config.yaml
hidden_act: "silu"
norm_place: "pre"
init_std_o: 0.0
init_std_up: 0.0271
lr_mult_down: 0.7
beta1: 0.9
warmup_steps: 200
Each number is 128 + 32 x the weight over its row's rms, rounded and kept within 0 to 255. Layers, rows and columns count from 0. Numbers have three digits each. The size before them is the row's rms in percent of the matrix's.

# layer 6 MLP down (transposed), 896x256, rms 0.0251, rows 885-895, columns 64-127
096:198080113105130146096170138124181128041089139161149111160108078108158122114163105118138107085045116137084095104164104161089131119108125128158120150093114199137110075147134116156109191090143115
120:120084143160093172117168157145072137063113143217118112141142088129084124085088173102157111087086098147122162088123124129145174127156114140113143082106156166145183119167111097068182161167150143
116:101110092102138111131135132156081112129155089131153153134079129164163134084098174090135162130132068134081126143145181086164149138139122100076125164166152076117149062118100091135136155161185180
095:087133146127112050184131152163110157149098134149141132149089119139102148074173136131156152162086092194085140114120100167182103124131127212132165103077165108127124180088101112128129072141149121
104:098094123108136128086160080144125128213133126152092119151133102157151123075150180133107170140146177084115081102087077177144095135102081140151086108105126167075135145117187177121161146136173164
108:104124142142095101139078160063123079127078134106125139081152157079151012162115050122080127129163087140131133174166097128101117198055106149069107140128131112160118076104136141112111140112068126
100:116193176061109108093081083069124161121100156124165139140118125120101112130076142124078151139099178096124096131096146088147219131152110162156131131159134135121126131117091079169088117143118110
088:145151168160054137138130089126064190128122146196119113168178138143157097134142189161084105134060164089134091083147102077112137123136126131177128093135150186139078170111105120108125110134150117
102:119100145088182082155099120151096141112144106171044130131191118158141138136135158122100150161035131078154135119099098133114158140160090142099150107118150111147158136166145138108131141123108185
095:129192118104143130141159125089170117103080165104137122162132130094103173131123193147124088174129082086102143103160118090101154206131149146217171152183125143134137171138182151152121083100135144
092:154098082154143139068189112143207103187105126153132097127143119114141193096144070190107093092110153145127111107116108129105136115112161170141099146102167129111114170133101135161141086133174103
# layer 6 MLP up, 896x256, rms 0.129, rows 886-895, columns 64-127
107:170134137143162127144149124129095106083082195184095165082198094080130100095161144137046118120113103144043159105169094160145156124170154111074126127196127100111107146140170142119132120155119122
102:198110165128168113108091142149188138140108107109172114151110096121129128203149091171089098106125127089152107119109123126130092149058095117182159110126083131144064136134159166136161164088109109
095:146102150058101117183165115125105092097127111082130154124061110182147084173142147059191149194126100153135101108124192169147167159140139140126175110119115115143165144069078091131134102151077108
104:156148113150133115161086100146127117129129105168148065121127119092115115174105084112217150132114119155129156083152158080116179129155196136151161121191108114147076151153150123049116100134121101
110:106097106156124100149128169140084110182163144091120160130103138073153090136161112150147110178135082085074119088157109144179143120128087086169137126111188204178109151097138151116152139097133066
110:188108092155140103133108130108106109110151109162122126103116149138151121119139111100169085141180134181095207094159149171091129112108160130127097157123143167148099103116109171117121106122121163
088:181160107087132111111111113126126132109122173134180088114104113115125101116065132103111092089106103136143127165169122171109159109065129171208142094110056102126135116153168178173083103098124211
098:150133137144121158128137142102111097115141136084195120131131148190168143175150060179080124102144091148149141109134149113098129134098117151078101051164113153139159138124121074097098152141129100
088:180129119157116126136123172110075133156136138141142113169133127170142113173105115107107130167148142128157115144154074123141113111140123113144125084055099107135128091135058167133109107106124114
085:140111168159148102174088137145134189124141116102177157126090154161147109116137104098126164147134142159160088119178183146097123127117177113137155162174165125156105119163106130076139174178081138